python train.py --d_model=256 --d_mlp=1024 --vocab_size=512 --qk_norm=false --init_std_down=0.0 --init_mimetic=0.7 --beta1=0.95 --grad_clip=1.0
Each number is 500 + 40 x the weight over its row's rms, rounded and kept within 0 to 999. Layers, rows and columns count from 0. Numbers have three digits each. The size before them is the row's rms in percent of the matrix's.

# layer 3 attention key, 256x256, rms 0.141, rows 105-127, columns 0-127
101:567526510484503462503520508553529516485464514501503511509492466525536525529471569428521493472485542552516462494426516474539464438531383501461544541539511485547432432428476460459471474498535501430508494367491526441458524491482492546540482523482522508505517494492567529553434543559500466558542450491556524517432457491481480513502473512418470496551531541534529465519599480483553514467543
096:478499452546509477417501474491531489455494509445542495596549467536470444434475436496506535501477488511531513475457510453572456540511525501480575434461525410459477517584561486544488462518459555479479436425532517486430499473470468548530434544540443548497489529459515552508528439514550557507509552451512479505517470455510500507548497503460451506441505504495511558446478515481521479526506
106:546434446504520482487519430535447468509487446449497506463523501423507515522470574476530544545476481427454488538496517514496555497568515501524430479521535440439467519483483462553517512481490489540528526532423399493456465418556524495557535510431502529488534534475525420476486565493483520488524438541423476476443462575483549526482548508527387523465480496521478509513577504476434520485429
102:486455495517527460490496512518467490467534506500489544482515456495465509441448513495505484493500503494489482487458476517473422511491507490492548551447568535482427528489542487623543496470507466565529420527553526554468486454585506495533543476512538489470533489558407504528374507445522438477513515478470564542500461589476510499443516516537495490468522522492498510490462464550543499503488
091:507488477542544482516544510540496488523574488526528400485484511442488491536442473515542489546439474535495555511506520573477533475477505463499513452445511567430491556509551578454446446479432499463554488487493496478540495529471458508407485543519457488471507529526479484463470525506481463463479536571457510523528510530487611469519517569550492532590503439571453525499548502410530568515412
098:420486568523507438497466534476481481525437435496491525512513456485485569483494487582452566547496425573638532454528509466494501540485552499413525492466463454497464500475444494572503541527540530519500473593498519500548457541532453521518513535500477426465509478551502502492500538563457493501482460461557500502507492548527526504550555471491487497503464513365540463473527497511526464501481
094:455500459518502460537514573556577482538506459512461456496501585461515595489499519435523449491499510516506527474551494489475517480511517521482487563402549481529499550462489510454508558469496463487527502552520494516517543520474501512542543527475562533576454442470552463617482521497516495544593548514470513466507507429554539551554527431521507456555492509594513515468545479448406519543593
098:476488477487500522531447539541491522447468486502490432505523396484593528486462513537517500531426469480546480480564540574529506554508556500569496499512540510459586484481483430452559570493505473498565441488491456489431502565522541560556565506524492461525528443511504511537573506446534472430457502431477460460555504560583493466526467475484493528459508484480515490524529559458494479483434
098:466487446506614481554529518476531510524532533499528484505433560468563534456531460486475450513490514563449448485559436480461567498432496498462491506568537545473504452525491460590576419540537574577582456526512491463528484467535523512497479531475471413453574461534547486494525530472521523490551505559502497473509485463546476461530484450530484531502517532548482514489530450553484455588530
101:434534469515506454458501469534467491447585464503545515464536464429505446532523535454528549513486473521505552535480458554502558460559533523499460547464534471476573503542497431496405522473527561531516520529497531505494459524455512448447544547568480473529562499554520520475593469576533479505475476555490433478537499538562463480500506496552455462487457539515580492565467427504488588565504
095:528552438503496472469452425532481460439457490499456542501545616487442570498542531474498513521529530535471431480527517475507499485492498563545475503516429435452471444508512584415570586475517463577454501571496492495477511561459505584472464509462458458501498535507541502548488540558475552462465503561460499525535498499496476530563519476553526520571541509482398514510497550478494417474568
098:509420487513479515467443504573528478534501497604556520498506488494477506551506579469531503510529477551518456512533473495497465463406457474564535510450532517489534516459469466509449409508511487566385547571481487410535486494539561495557473477373524506517443414465472499443561479532494478536513502516500484512487429505494440538488516503524512510524509449493547451490510488531498499528493
099:542485531426497520473446502534476533536510562480527503510566504512494475526482452473455406535544481548466538508469498437521534488531482451540564494473556528516502554510509512517517606499554455516558468503517469510438557486473520406508526516472536516455546480469426537512499387547456524489582481581568494512538447478507510505515544440555557500485478533538414516466462556538497501500506
099:464472515494482407487466492409491496539527470513465482537523511500491496426507521512547511521514548523575456515522518489507514464448580522541509425549492394494498460469539485470498530445426527486454557470426506503498449510503523530530530445475471527513543442477447490493501501522568537461513533503460442492499512554511505490508414515538548465524501543481540386511460468431536466463517
097:543531485466519523520504558490474409524526538545505441509507427471558490511519474517447408552455519612522430458499542516505477444522532532519523527527557527444496535466469529509491512530495503511466551511492517509490548471441575516496508537466452519486509481531520536517507537489485487457496476486418486473539548498514403512473504498580535548478513503489527489589419522445522495492483
102:503578463479571401571520456473546542510431539468496520444468505485442449463511539559408473529492492519498509563470479396529443439520517450493547501494493480554532415457504472472467459494490541518517496468483521508485457583472539488526458437455442503526500549475546480515491422459479488443484613484541500449478446384495521518517500529468554558442483478492538520495419455454511539496473
097:529495488541544528483518537396558462530419462515575473514468430445460483562492472461492549481581511509548449520440567498593486500465569550467540506484492471583497468583518507416519559533520516523441554565500422512404435505450527487489515507576519488507566520484517551508503486499536476470504466485508532429500520451548490482564429505509529514426499408512542512461513573463465537528430
101:511533477458515500528472536458438514485522512445545510459514501531517482495508537573505600514429456540526457454475563520350554460408541498486571459477512480462470522498481462494459411518523468501514489468500566508473568461502531491494484542477577520527499448455473529545489463581568481525561508460487467512487455501499519534480495568491506561509479470481452520429475421502508475549477
102:632533527521462528499559451497486477511537533446458508511461504552487498567468503541503416484535510463487563497490475534511496440483523464515455537521516461533461491470563455424509509423473495502441447453564557509500489536496496476559525555509508572434490542562544486493457554472580540448485481566524498494502492526526541521532496503444500614583509475551535512502461463503471428469521
097:473520559509524493460513481489544548455549445462536452475480486536504472578549532521461479451399573505512536502487546475450504496443444550455559485494510497458568472535458495470487490522493518499440455501515540490541492532487477539537598483512538528460480438551547431545459507522483486486452494572521504551449553563514503531462497516496483457514500486471401447548509533616522456463493
096:602439532513472474578455473475542506501509499463509475588523573509493541522401567507467505552564517460513561466505527532431552499528503530493482519553464434541413497470591511514568468499443528539521606537490487517427513549525514518552470492492484508490423514525452496490514519455464433578458502487568500495511538429468458491508481470497461435486529549541490477481562541486501524498486
103:508543585546489474541442443500554426478534525542482563566437516483496445449436516504480519506498551548491550472536462485506531456452474508467500513531547558471477437468475434448482513495578458462560543489462554547433439517579553497489438510454519512484466592504485594480533448463523522551461479524454467474527482449512582530534477572476515521530479524490502510440470517421468477519537
100:465568464506535574543423509483495579524543510516483456484511479495446479480501530557543447490463464562470546532502452500507501512573372463441459521451541490490513500554480593457575487522501560492471542530521475483462427477505490531475517521517536523538546491508477443547555476469497438487509541521467489429481488546569427490504545506427504497562529445651519519509516471504526469429500
# layer 3 attention query, 256x256, rms 0.138, rows 106-127, columns 0-127
094:583487425466486540407559511517523470476486523532492493537548469523550491504486525481480501454490493507485457436529484503482539477493494554490506518484479577534519498474548541503490444487555571490477590474462558521489497496517568490505444500547480540510530555568534494545559544626465461467503553523413452512477538522513496495421539462468533579494531497525502516435523576510484454560555
110:481412469513484547519480546535475489496541521562594522646448497507512497445454531407467490496506457535479496554467489461461515456498471523467491494562479495498539579479530443517456510551494546472492467503524465442445538401535456540511581532558507516559441512459496475513542501457506541474510519555485543493535453524594498508463549524499526490530471537545432403478464506588481509404497
104:497435573484524538512534520501522493498508472444488474541526529469550429524542551454534476506510430575563512498536431518474496485586524479473517483493564530470422482446479524437503479480492490524542435505484511407502402491430479463545477524492516527481570552464484502502540532522582500563540461496551428548596509414439523532514495462552513452502498562524485498462477501509574523400477
094:464556390550465540425464546527422480447459443523470524491541543498522552534511494499510447465489512505461496455525506495539457486494555480549503458503489526525486519502489509540476456585464455503530465489497518435509474465519520508483483474486461536508503375476478493520651457513532419506459500480553461489416554507527559543517510534519540514526475521428456502525481514493456475477582
105:543512555514424532510487414461484487561573499473414479504474507484530451475418556524523480587501465489527451498527518522486567526452513462469414467465429509500450500491474496486528496539537461506538542539485510477517529497434510462535494518563479492501471470424482483484502528475394564508538507465488452480485454475486547531473504542544453485511584565438545503468469500534518529457509
101:469490590508425494499483461508535566515478527464492458473533467527508502495529514524456399478503514535460529526504483494462504390528491548547487575475510526421572528517571555493480467429518517456497521500513520508533478465514405509509500525552447508468462553440465587467525506466471565473441417480553399523578427521504511537445567479420509490504544518446483476518478503484558479528576
105:527481464543502517510479432487482549501466507540451501533494543559483510463582516597413525497518613494545484520529545474560481405460462508473502512506427501466437509500510488513528495471482541475533557562532506530539470432532496509465512483441481495566496489486522500530560521554502535453539549532428541478533508510481454486422495516500482461550436493445474508544509487523529562458534
093:463500504531530451500498515507542483570522471547548471473504549439535514548500552541525488500566527443466559555535470488479530594457444547549468435489487460549525503507437552415564518482515445422545462547582493506493494479492492465527473607504509487517477539415430477534562513478453519496507495490516514400501492478453533544558456431479551520491449480391444492537472558505520479468535
107:482519485501487504531540575528396500581508477521444468526365520533565482455505425534526457595494476507587537481463537481515529513545491520486490467492485529472391505527483522490425497526494478521470540585525537511508449486528528566526495521506523486498496440444469489497500459509486505450477561463474622500455440573533460535505512462486452554461422553440499547490510542474462501544571
100:552499520508507534525504459467492508448485508505490472446532465474497479467593602450503498513478491555498468507499564450487546502453404492521559427429551509528521508571486553565518503381518526425587551507524482492523479474434509443450541549514491478441542485451470497520503446498602519568500575525548529530448514501524504525516480481520500505578460502446482503506447489510467475563409
105:471469473483466516507493495479457461483493501458453508509424522470506532486515491443511546461526533434483465526489409476514515594492549450534502483497484439448515535516541519465452478450513540488493450494577424547576455416521452426491464545449510497460509497458557460525542509600427522547458545508524516526473513519456543535501481467507416459422503373468545538531437535457581501497610
103:453453511494468422383518605463540475558486584455520513511463477521481499497492497476548473512504477528484462498519496448506418454520441525574462544525530497575503507576494522495458481603552525533505478515533485554465451498441563486538583470545483447488481466561501526509478496468532498406560478513527491493518474470440493497555532517467492484470528505538527569466405511502426509519512
101:573514524563532532497414484514466545496523503513467559467465499533556504470531504527481537480482633494558507533527476485449425550507485498453474484490520494469517521476454519507478466504489471493479484486479499458471461469462458474519557496538460497414485497543559520505475441547446511483435496498504492496489524476488475470525545517497557418520530414476519552494538454434471490488453
100:514501539468510556538544588512523557476548573467513536480534479514475543518508505426484557463465467466538481555465541512508534524538497427572498500480493525475485486474494475594501536490459486475462500530585504582516532476504456504516498556445438575540465510498496548555437520516509548470521576551428520511515467498554462432408525562515515432531479492511539494459478487536495535499509
105:474496541537485558511531533462580508587480464564498505470491454526481434489509451444460567497481487487543447530488495501470531593411387529457502464498506482480548489499384532503439539462514487466453498527441522466471449551544457556473482541460466523446513532507548487561490518485507433509487457490563509447581488518493483451441582484529571419534509559465574535510524461527445493510591
098:406474519553462480458514469483530545574438586507471563574487484537492470496490568621494561490470537458484584466533493461453416528490415493551447446523476575458499499510539492519511512491458529473510462485469500485538544469557537452512481432492475534477598537521582437475553485495460557401456547417516467562512481489508537528542545521500497488482456576470527511466508501475459529479495
105:515468463503438529502528481567534527546415617526549537491510484491565520479542527459506606527561448518520514545477454499560469520479562554521524477496502507495477504499515450465596516507478506492498522491484453530506444478448482484446473435464441562551426470546436484517481532505483465468503523512517558493493565497435523406472493563479472555508504540549448457498409414487547516515552
098:458516525521487538570495462460530518445483485486493463498532546499538464439495503447429577474479518524434458495466495487534506482464538517404526518533452494535518459495454460538537507444462507526596521516484511474551523544546507524519426496464479519517414509536493435542536450505493424522480510471481515451541509477531566520541470456465481506547568414557555477475490530433406517496454
101:566499451499440470499520496533489545421575476508512541483508530549515470528541469491492511499448570533538518429478488472617466509473517560448412423455554455443526541436516550507578494406536525504526470488521475519507505517430425482480512520503528537537552463404514447474453531481457536529501526476481512491508493511447491505499477532546494560460511526501483458420474542483500483542463
103:525478465500451460442643483552382478470513503533462496543508532517462461460530499449517498539560482456499503465477571554498516497537499476526513580498540409494487472475487478488522538470532534457542427568467621490563505460497547502471491485458542510489478473512546482489506486491496497479450461480518494550486510526526511509512550519489532508543583434498485481508470469535505449446475
104:527510499487475466493502506452450482454482468539422501484490468488497453591479474495461520450521453558554523510549552510491473494459478522504547504500552558568501530471455522553428558442515462517530458484530498579490513508472506502527443501473471510482612481503538547488545511520470429505495510444515533437522467391525523495454472576567494575519523575454577527502544480505447583496509
099:496432516509532559458474511545467529436530519538573455501513452518508487439484534488556454493513611533537450547528533552453478458498528510489458567439540473507479438541460494515479460465507513479456570535495419505489442563499466466565420472515523494493469479455562412546492396474550520543514460478532460521480469487519504506478544524555534502470516519570534494522527526480446525504496
# layer 3 attention value, 256x256, rms 0.13, rows 64-95, columns 0-127
101:465614509550509481569468471484549532510474509573551552509426568502474555496536573588541437525458510498445570490481557533492576474478513516462491471453504447567475563506440529519455439495506482529470463472451534527506528498468555506579450535543511484543526466421488468495554482519461512500458528494489470521414542421517444537563532499497448512546536464533451410481483496454452509599470
099:519508505519575567523563488510481534538497398542495484512511559508526465470473514482562453503501488460493413486447542530537525495497465478435516437484495509483520518485580512511450537508538436466503575542487512514541419527456489488462481576489477551572507540502480540517506599503526465471479455547505536521498544558511443455563530489480473499467476528518547441585504522538489497479574
100:471523531545507513581541584545540479476546464501466524525567463498444484516431464452570466480451502441437471483505518423485473500497510504536461442455520513532548527442466498583567550539486523493569531534509523483563477482474525501501463477487539479479520507551510454452544503509511449460487480484476466493450513455497501523484439456451539562531474504471515561521459474451479433511398
106:442464535460475392399533470535532534469478464497454540429402511489532570517496419455518466464516470506519422532431465497521538504516504458467515468461520493537609516520479573513463470495546494465464520466432497474557541427497516484474475505540521541528539578499537485412427505563536565522472500464519442431557486601488568501445493449490521527550482523558496444556527486605528481497466
096:492519479572525471522502504516510483457472487507547515470542543581417494495500476529481474546426523624542449492537458507428486524501446445558434514518480541500464477456518525492486546515478502453557463520480486427511459502461515492490535509568525529508595508484461484512509465526515489495569491530483492464514474483532496481540513421471481542534494455532582470607492466537486537449479
100:527526476474468496495437495486456478541471488510583482484488467384452560505433539455523461489494510510514466471549540504550565477530537536486529567507467445427575503561511481521449501531429488471495455457442505466476457496497473489572560457468442532546513511540473509470523474544484404529502475476515481463507536515511544526511524535449481467548464485518553486504494486489503477473459
103:560540554507473533549469505471533431490461496537476547530471439452462479554578473509599488529477541464515545507481454466479445603478397491494529545515519556511468550582476470533528483497422500496540513492483527523463525480593477519525466531456503540483468496518481477532537438561494546505467507472479502483471487561654458521506484516536475490552447524555503447526498506524462482545500
111:586471544542511496519572457422435473463468490457480509508434500533503542494446443476441498553486448608491509479571558456463490575465482397479461497494514486557557476480539580466524495500501536510546547482451496452539534464477544517439571588565491530474525523467490492494454534564485458515510477486523442462488482444486539497519513498431512465502475455480565447495494450454458533414552
105:479497476453546477474497539460494506517515486606504530461455595467456544550518542518481567529426503407480505476463546508545497437521486508483502470500457398537485589435520508558516590441489541495509429505424454476501470536549537464505408495475538494436490542513484494519468493471535525504512499507490550465535443484540512478506454500474471484548478459494497503551529507449507571550496
100:535495520548455494485508493490571498526501522500488515563468493557509472493524543461488435485442522424516494535473512541557492424553507518485425514489541482501517475446516507488498503474475565498420459557532489471503487511449423418484562484584519444539514504498499591493440534525492577471540524566550524509507506483460567419563429479534451534494467481476486546524487448453403533536490
098:545503550477522489525507529503537468510484450508540463562526502439546475531487530530483572518532506465544494536566463520549437512470553502499467499548469558405459475529562541499505494528514522576510552497365520458434493446453538481503569496471501535501565521554517499478453420485474536543548454507474496422515505507441514579480503452530522566572483625452521459551561457471430509470517
110:476572464553569504572489471492471487531483436533520493508484421494507493490480534526526508536528561504575529505485470498473481466486540549482509541489491575533498511440453512511520426568441510460471487559488471521529540525381496493499575527490436538510495474454547545512481511499495491519489551390508500449505519503506514544535498540436450533444468552492554522506519587493504518487454
102:540503493504530543488520539531526557468500446438422466432564441442466518460520509493496466487439504493436470481458505477579502472436522428487620538513505522526511519483465509443491559572474515458519546555430500564485527561538463504542507526441554487483535504480513427493494517514495471507522465517487487468599475539559483549538469515453462455566412454499506478491563511467521481493507
099:544535475502448534474464397577535530450525511489462517572492456502508487507482528487420494507509581500513524511535510595459509465454572456504528506478565528506469423474474543488506523603462519513554555480516460526623486452522496496530495473498512472506470452560464487458537514552516497481528454445461567575536477451458552483523514528540484476524535425517476546474447487482413526406481
103:492536510563423524476414550495502495443535511467526459452517448592430443485433489561519563429495487598466462493457500546407487514463487462471556507541574526507490488539533415533530507442550498551531518534571502512500500435480576529522474488550515551443490526485523512611492495529471427520460434502460523409494432541509507494511482510466534470538565524520521492494474432503477489526484
099:497497555567469439465488469515619547468485534493466555446518454479433495434463457492546546487479501468482494495485490504532500442495488536453563532556534514535549498552470456495528525481512514532566494542484473546538507579502547505502534468520518461492523565457500535573558506399499497517527511438494526493491520491486443501408464466446542458526458519591578503496533448508485482462499
102:506501452535526435503463511515520585531505539506468466518544426493485540458520459471530476442495465508471470452577502520490416496495474506544524468535516533462511534575496494477467534487487542467493470493445504503475563518495509565522512456560458475525536500531488479458547497494510486523456496443522525418433498488512466541446553522525518440420492520498459585473524532527488548480429
104:486507508523496445515489427497466605545515486518544493511481380534559545492437421469573448439546513585495565471439378477537497540539481541532457521486463516507489494421522434519475458475467542545532468492515456430428511437524460530461488466571529529546502441509507532483471454511533454502532485520503458464578503442470464594583498502448568503471548473485515503516489509505472509499548
102:569570465526530502502452478602473553548501529442508505490539475425464449475504509515582501472520497468582556483474512523505474483551472508513460468487496470429467468474536544528433509545547457511525488540562493505458485549471516532512555524411470497524508405446502506539468514466511466558555475412482522527504451554569435506510516457474569452533471421480461567485489512513535526534452
094:554519443533539496522541484409528500525500499490515484535514492495524439519440490457492491451558554467482539489437452439544500492560461480531479513510468467542468502429472474439491533472433553543519586507510490523493419427485512472546484549546488505540544474543509447509504518529498434505489564496555446494538467494505492524464485506529499419446507447482467515480476506473513460578506
108:377543519540496455567393526518436522484560531524534514555520443503440478499483514535472523482514457532460400525524497575475592552523531537570525463622389568449456481525523441528558449523520559492482546548532526473506543493452504461536517504520502485500484522496526531427539504488498490486481434525510499472444523532463449550549494469565518511478559580443576522549516471497522488417479
097:507477471483584482536472503403453539467502533473436432452532496476526586527542450450480526539478476544463534497477531496477421500476548532491558564505552511538527513567548491518480485573459469514556521487470513495462462523510454461497517505484564521525487445438470493510471496518422472463490488529572571507539480547469536487518512523518459548536485518533512500506435509504460507412454
098:530480521454524534489477495466488559497508499492567507458497428543506470530495483458576477444497444475442495480526555479437497476509518615428475506494476539543579448510520462485513555541527501539564506486505485451501427535542458471451443557498528459463566543601519511457543462530540485471482451481562471429512486497504550475512460491467523511455532541511543514543492464518501553499521
100:560505530459432488452539574517440415443477486472478530427441479487494522547544471472566563474532497514490560454491465487585494539506519470442508463515479440483464471456496499552517510451490508502481568531511390466514488475582433537441519443445541553449529477543486428495510471471554486532572458605536494511561515434550507478548509572522507526467497529488501516527522447561487488554557
099:504501513476483488529535587568515459524502557478461552475444469467481407453550523504526502511490475461459556444516591568524496516554541551502496478496498607526476487505465509514388547543482523461537486500518551483528476453419420538545476480504538503546494466533526478535484498493488418474503530441477538500548467509475535517478539524523503544524442499474508472535495410445549480464537
110:552481563523448484453493585620477451528501520480462464599482545526489493513533530462493528471452454452519405477449530468491446494487402523505414517429485461503456498513543492464507495520504561486536465445550534545454573441535487418452514423518440502465506498489546466492510540520558502431494526550516478454495539556465494506421479559544513521484525551578540506525536465491441471477574
095:467482411502544527562441499501518545504467571477486518499459570525456564492458472445528575527477532488504566564531553507550507500495558487417448518436484547526553455470495489499503432468420524510514461511495490580516516513497431493555500545534526422443520571457483409508565503556496510518459586486404499427485484533489503447538486477524485436510452459576460483575561493502525477580540
101:504530522511503534432547499515493470463547546489450513434539548493553523505518475440583519493520449480528577476504475496447514551543465493476423455492497478504539519460492441497451497495490567455501483496432446464558489448494460547516587574454459553443463612557450499456551513509472517431561495446518441466455514551484468494550567461485547614493536512445448415481550463506500454541528
101:518470464468436419529438466528438513538468590494477471571478508477549542495481549549509487476466487495495496425548534525456526512482452460365513455536555503517577487475580419533510502561586528520454507548553525485512480504444473573464445500523529470459549433472548462498557477467511598459558579567483500529530520511511598510444584523496456492515510475508410520459498516542539513583544
098:494416431509530525510475532532494519499479523434512619524480523507531526455572446545450550442471452499491453454482408522423523567451538513536496555488531475416502495558541540510478516540556496485463432501491458542569515445437511478455526470463569521522544552551487499529485541523515499500511534494484446415540496555514567530475461456492472540431488503508447514501499481467526473458438
099:432521527462449496458517591492479520390497423540465536504514440543473470523497532516545495504438473565512455476494486547502478510479541568420580483507533450426505447520494485536582480504468492503485532497485506482444543471510493530430513555529525524489508450540507500483521526529511559512512488568418478499550493418477438501428526525464451496532506513498553467538590444533483466533488
092:472485451501482492429454518547487531439462523523483445482516590585478491504444527558571429540461423497503468487503526538464516498510507491449533534489543561490531489474523585554493502528486505589580514510489478527481533610459479419501469512414485580503560586482512502482523508512469473504563521574493502480508440432494497411510522535519486524491463519430531470496477509494479488466468
# layer 3 attention output (transposed), 256x256, rms 0.117, rows 64-95, columns 0-127
097:545523419427522533536487510539470472413514435535598577498512476539568445498436451541482508548563432505530538514562498481452519480435478479527514544477533550505463489471506453514476501522512506524485533480438510613451468542465509594467457598548485464546523443486552545481455513486535509489504512495474516459513511524536536505555509482430548527464547511450559517584521561519469507515560
096:427539503531487463484516564548529467433534482490463465530407530503577541517451526499524545518547511493544582485471446513478494523573473451556500491444452432536445513499524439526453466513454512494522432463475534506535556457484535513491564538562451587508495443525539475529533446487576489498527538481516483408572490539489516531439517563456462529519455555485551494532474495418487438537488
098:536555458453476489514510453443538422464502503458544513511524552452535538451496490533552493503503534486454498465473453470424497434629494460472521488524453458509508493486429468498466543574508475456462506536523477502509561526512461547516538529487499521425464460483482436554622500470461497460488477467461509505582410516515461446415498505503485423512480506531497546532536504503488505489520
098:447498513482461505529538499425553497523445484468525423454507483551587475519545550567548531505555503521535482456520470460473545544448546574586505486493412541474535491487464495498443574469489501557530555495421477444557606538529508503446455518571417488516491430550467498492521500456479470495488537490560511458475500537437503515565545409459524463518504518478505525452569537453505589466470
092:551542509494510475493482571551555463581502520525523451536459443555465518538563525505558487497464585503535584442532541534450467467488513488518480551526505520493531429566470526514503510519555459480492540532504467451462494540536503476549450495582513486463536526502520510536498534431452463529451470524617485548516474518424513507501474538506511555540546577506560484572479519536447450551540
095:558503489439592574490417495401506497497482502546479494549521490503499549425453494437499525527524435527553497486559520445553490500471522493437540607419446506563510539475497523552490455498501496529484528525468484481526496565526537493530504450523454517414491566494526490522461474461473502477494546438526530478534545469503469481534541474485455526447521461578559545514473468464494483562504
090:503432547454452425482477465469507459437432482499392489500514577439550473501547505524457522513544562528528492557554509520509485493523538496522466504527499544517500514532499599501454499530522482488461486451519507484511504499488464498504438504508487429529535499533520470431518468497483508528476606549431489600558547463436463493481546481494436527475464495516481492533551477541534471505570
101:535482487516554483529512502556541529508511513486551494535481518487501504448482516509473497461493517448489517619451526452567501527422492529508475499448530501549450453508514475545536497464508426524511534527483502499504602545586449470465477512518487549570479524513518512514561483463469485427529473553544484505477482532547492542545526519531545529498483469493485552484508527488506466436415
099:507521509546453458461460510510469421506516553375534528500509452496460548478464465523534522514623482486449510490551501591534506507484448450518532519570468474459503470534525412489466441523513523499498548505488458490510475538492563470527468454551517453531447483513500488461512540512510486481455476476494425505482518483550543475524511501467409533464496529497511497529471562528505461375567
096:535445475497534513463470542481464530517477484500516531460596447518470457508475430434521497478520488439472478487432477509568497526463465527631473477506530538481530523495488458461534481539517491498509445422456539437508458513568498521507467516496466518526511476465444498564412535520446502546473434420510502576433483517463588470571510482494389457482455479431509496475438453443527485549469
094:530570436504446464553575508504439519546521495518455513505521455560477496344483460467477540433577516518528443448518519551465480481494504438555541536501547479537537552472509521438454466472514446551498407513529477477538493540481445471457495503490462461501535464523468402537486523540452575546578536496473498453542514461495519542497417478445483513509458476449489450470508444520469511485538
101:481498459516476528503493576514535528511550507594505458529544532467525504505506527505520541494497541513517484486517469480507566549455584520513572545480523479498459468489522493442471500496531515444454493505475470526548526488652547520504477423465464518515545478499511418545507466546490505508510477494478467498447475502524520458455457497471492557439563523574491546510493576495494515523425
095:447507472480498490491495535537523495474531548463498508510555485519509453507533520452493527593479487466515539535555424523515467461509460492541516405483547414458458410521511513476523570477558482492494535553426466474551469534462473551488435467532471498486529514523456518547498499426454516483531504434533497478543546472461466492513512513558534446552521514477471502480429446560482557500482
094:406449505481502528495457548511420536488556523619478534493530527490440530434533612524457470548412462479461495530402489533510485469542506495486509534514434512445457567431551552473475500515440487480440556504526511419490520499497497530508460538484549531487496493561503510487465467482470503526526514525516444492484507502513518503587520491523549489518480575527533460526516536504523523550593
097:499543473495412473485576505592565511499509528430497474509493497493469530569488512437521473416408457481493495575436479462482540470534503481441573546441516451479516480475492482509536484466446433512418535533440497524465529565498523515567505540478512439535456477548510512586508565506552514491465539490498463539594498507536509574428501438466417516483426526562469485450497542460468455517508
098:518482521503472575529530507567474482553474532505449520462494510505499508561545527485491430485479528498478494529482488459518588482470518562472560587465437395550547519458459591559547497544492492479525414518569456569527507556524451547534442477478512475494459447469582459525516522408555431493454518437505531533514523543417496496479526483493502536486523491547478499544535469568433484570481
097:540512491556474494450461425476548397445461463528453452553490491557538499548476578496481428530450516527455511494537521441469578546493441530451459511501435508535514383468469498448521471563490439471459444492567518512467519587537479443498578487482589476485532524511529490514451569457531438543533465538520511531451486453524493469517443557556508479517537421528483510481512507497573500541443
098:575461507544488520508459397496515511521469489519509486463459477531485493538570515514518524531485488557541454504436513545459493530555525537527568424471518505574524510476460527518528450509555535498543536388401522466401511513544460486528465478455547456445533473541479499498487464470467508527512559486467580578468520475568516499561507504514509542479515501524518499509471425434448508506547
098:466541560508451440363507465502500508497465472462447535546517496484513464472478516538486537476478472479508532538468521538490559548412501504471490504544456473501534518501487440483486499456464483489504531512530640502490483482508476512532513545548460483527515511533554523476437540508498493445521415506512525480561530525501557425548471611485505526549540534552594449541518437534478531489449
088:535518516490470511423533423554502468575490459457513475471454532468566460453446481488561512522507462557462530461513512534463553486582502500466532436466533525499489503491428508455531582436501543443492541518478519443537520416540501542493552530501491455548506560547556489462469412525530451520518487558529526521529556537478526438516532521484489503466466479441487505603511499512502441540487
099:486541509539501476530553433488478476500540490543495435524490540539528481527527551560507554539445426504581558491481487512475515468486451503534510438496489522534495508498572437540536520494540505563513493486522557518490585520544520568568574454458529432439511485448515555560506519521433517584511507506456540530468462516526492472458528484507564568519478543479467487522532536532463506564503
094:483508488537526540534466503493544535587482482457439511553408554502461469485425508496477471535532539470557454483514529555547513515470506481556543529536431526531484457440516464470485467481494569420454500520532478368488509474379495440583436481466483521553478474523525476486507572515495528464549549512529527535527511476464534513520585483496535524545419529489465509449454478504484521557546
095:476531466558496455545554534521554493516494503509514513518536498485504499512577459516465491589560506508459525468452439405506492499446481447511470436546437515624451502485466559521472489601510472492589535488500497463419464495530445570531432484481451481561510567509470465495524540538472461485475507495579498486492539484533510537460427463511471546518496494480471478542555480498461428462478
096:460428466493555519569472504486537509513480490473510510526506519431508497492451441473577520495493422494552526525449517578508524479560528477494512510510491413466525545536500530443519417558590421521524497483511491484486474481479497469498402458468509389526481517517453447461520408470463483452486562418472468512449547425564506459494514484574482533490516515449504528554472486527458553444463
094:547444476485498523488523537518501582377438528500410515525471474495549501522520554489477535493466492419445452492498560490504556545513498482534503472529523454498493552492416508498455479474465519561514488446505523440518508575467491490421505517512586526537503470481517558433515512464514517476460432528476510515532485427432490526469542486434479490547497453529505551452488554519476512516435
103:469460408525494502547586490472425527491480488434469477485533502609482500513559462536544481472495483520432432546427462505527442512522595449479548518475489429481495532532523485530504427500511560502424434488507490419457495541554504520478436441518498492486475431500501510542507452495519445531522457460503495513556508536521504455526443574492500460504539450514502497440490567463570492534509
093:548501583404433510532466485414601496518471464466480441552485514429421559457509471515478419514520419479426535460415504493491470511479479494550503469524506453505507496472500502547491553479500465468503498525501498480541518536480500636557489530475546487489509445517565546520537468498530472426547462499523524448501555453455591467508506539466423552523502504508462527491498531551464494504554
097:493460469538476487548452500524458459496560512552517434545456595471548471472481469548476488489483535473566482428481545518533474501493486547506535578472487463495520438505468501581518507560476484516507519546464549525466525453480496566565547479507484531524489413464438439501551534575566483546483513480475602580491511476528441466474516527498499466538490511447522524572455500538545499467531
093:527552504511476559516530551606519523430502527574493553493516487488525483497461501510528486486466492495487484461532482531515500482514487548498477539558506523461568535550506555525544447519536538589478526531389500519576466531524462590462521535478457490516615481484444549517536508517498380535477452565498559399502510483508520451458474531513476524574470567474533465483533539552492493508518
095:469487528525551508506483545492472539474458486459449412472541516535543501472502565552523429535549478482503583530469529464479485487486608520464591409443502479425569486566402489484499539520507573480563588464498455470498400500503491464431455497470496547535480492424543506561518522534509528517510506510491535512500510502503500483499529461530529393479434523525522527490531451521478549522438
094:497525539492535507547484497499467466481501453436555507498423444508480569579533481452472478442535518409482448516532486532490515476518516535537474508487500489510536470513546519542497491531491493538576498486557497532569541521488496432482508413512429523504511459446525420506469464580497524569441541482534481454490459559524536494526444442546460437516487530521506547445531497491477470521518
091:475586502502516467499487506500590484499475452567486548489487473500537484516543502560550513517553496464447456502452510434574478434527524568508555540517535442483451502551572499505544541494577446537439463461488489538476482411462463441504511458495499473457479501532443510506394537485536507516417507512553424458519456480542487470535479437578459535487467551522567480500530470521449542484523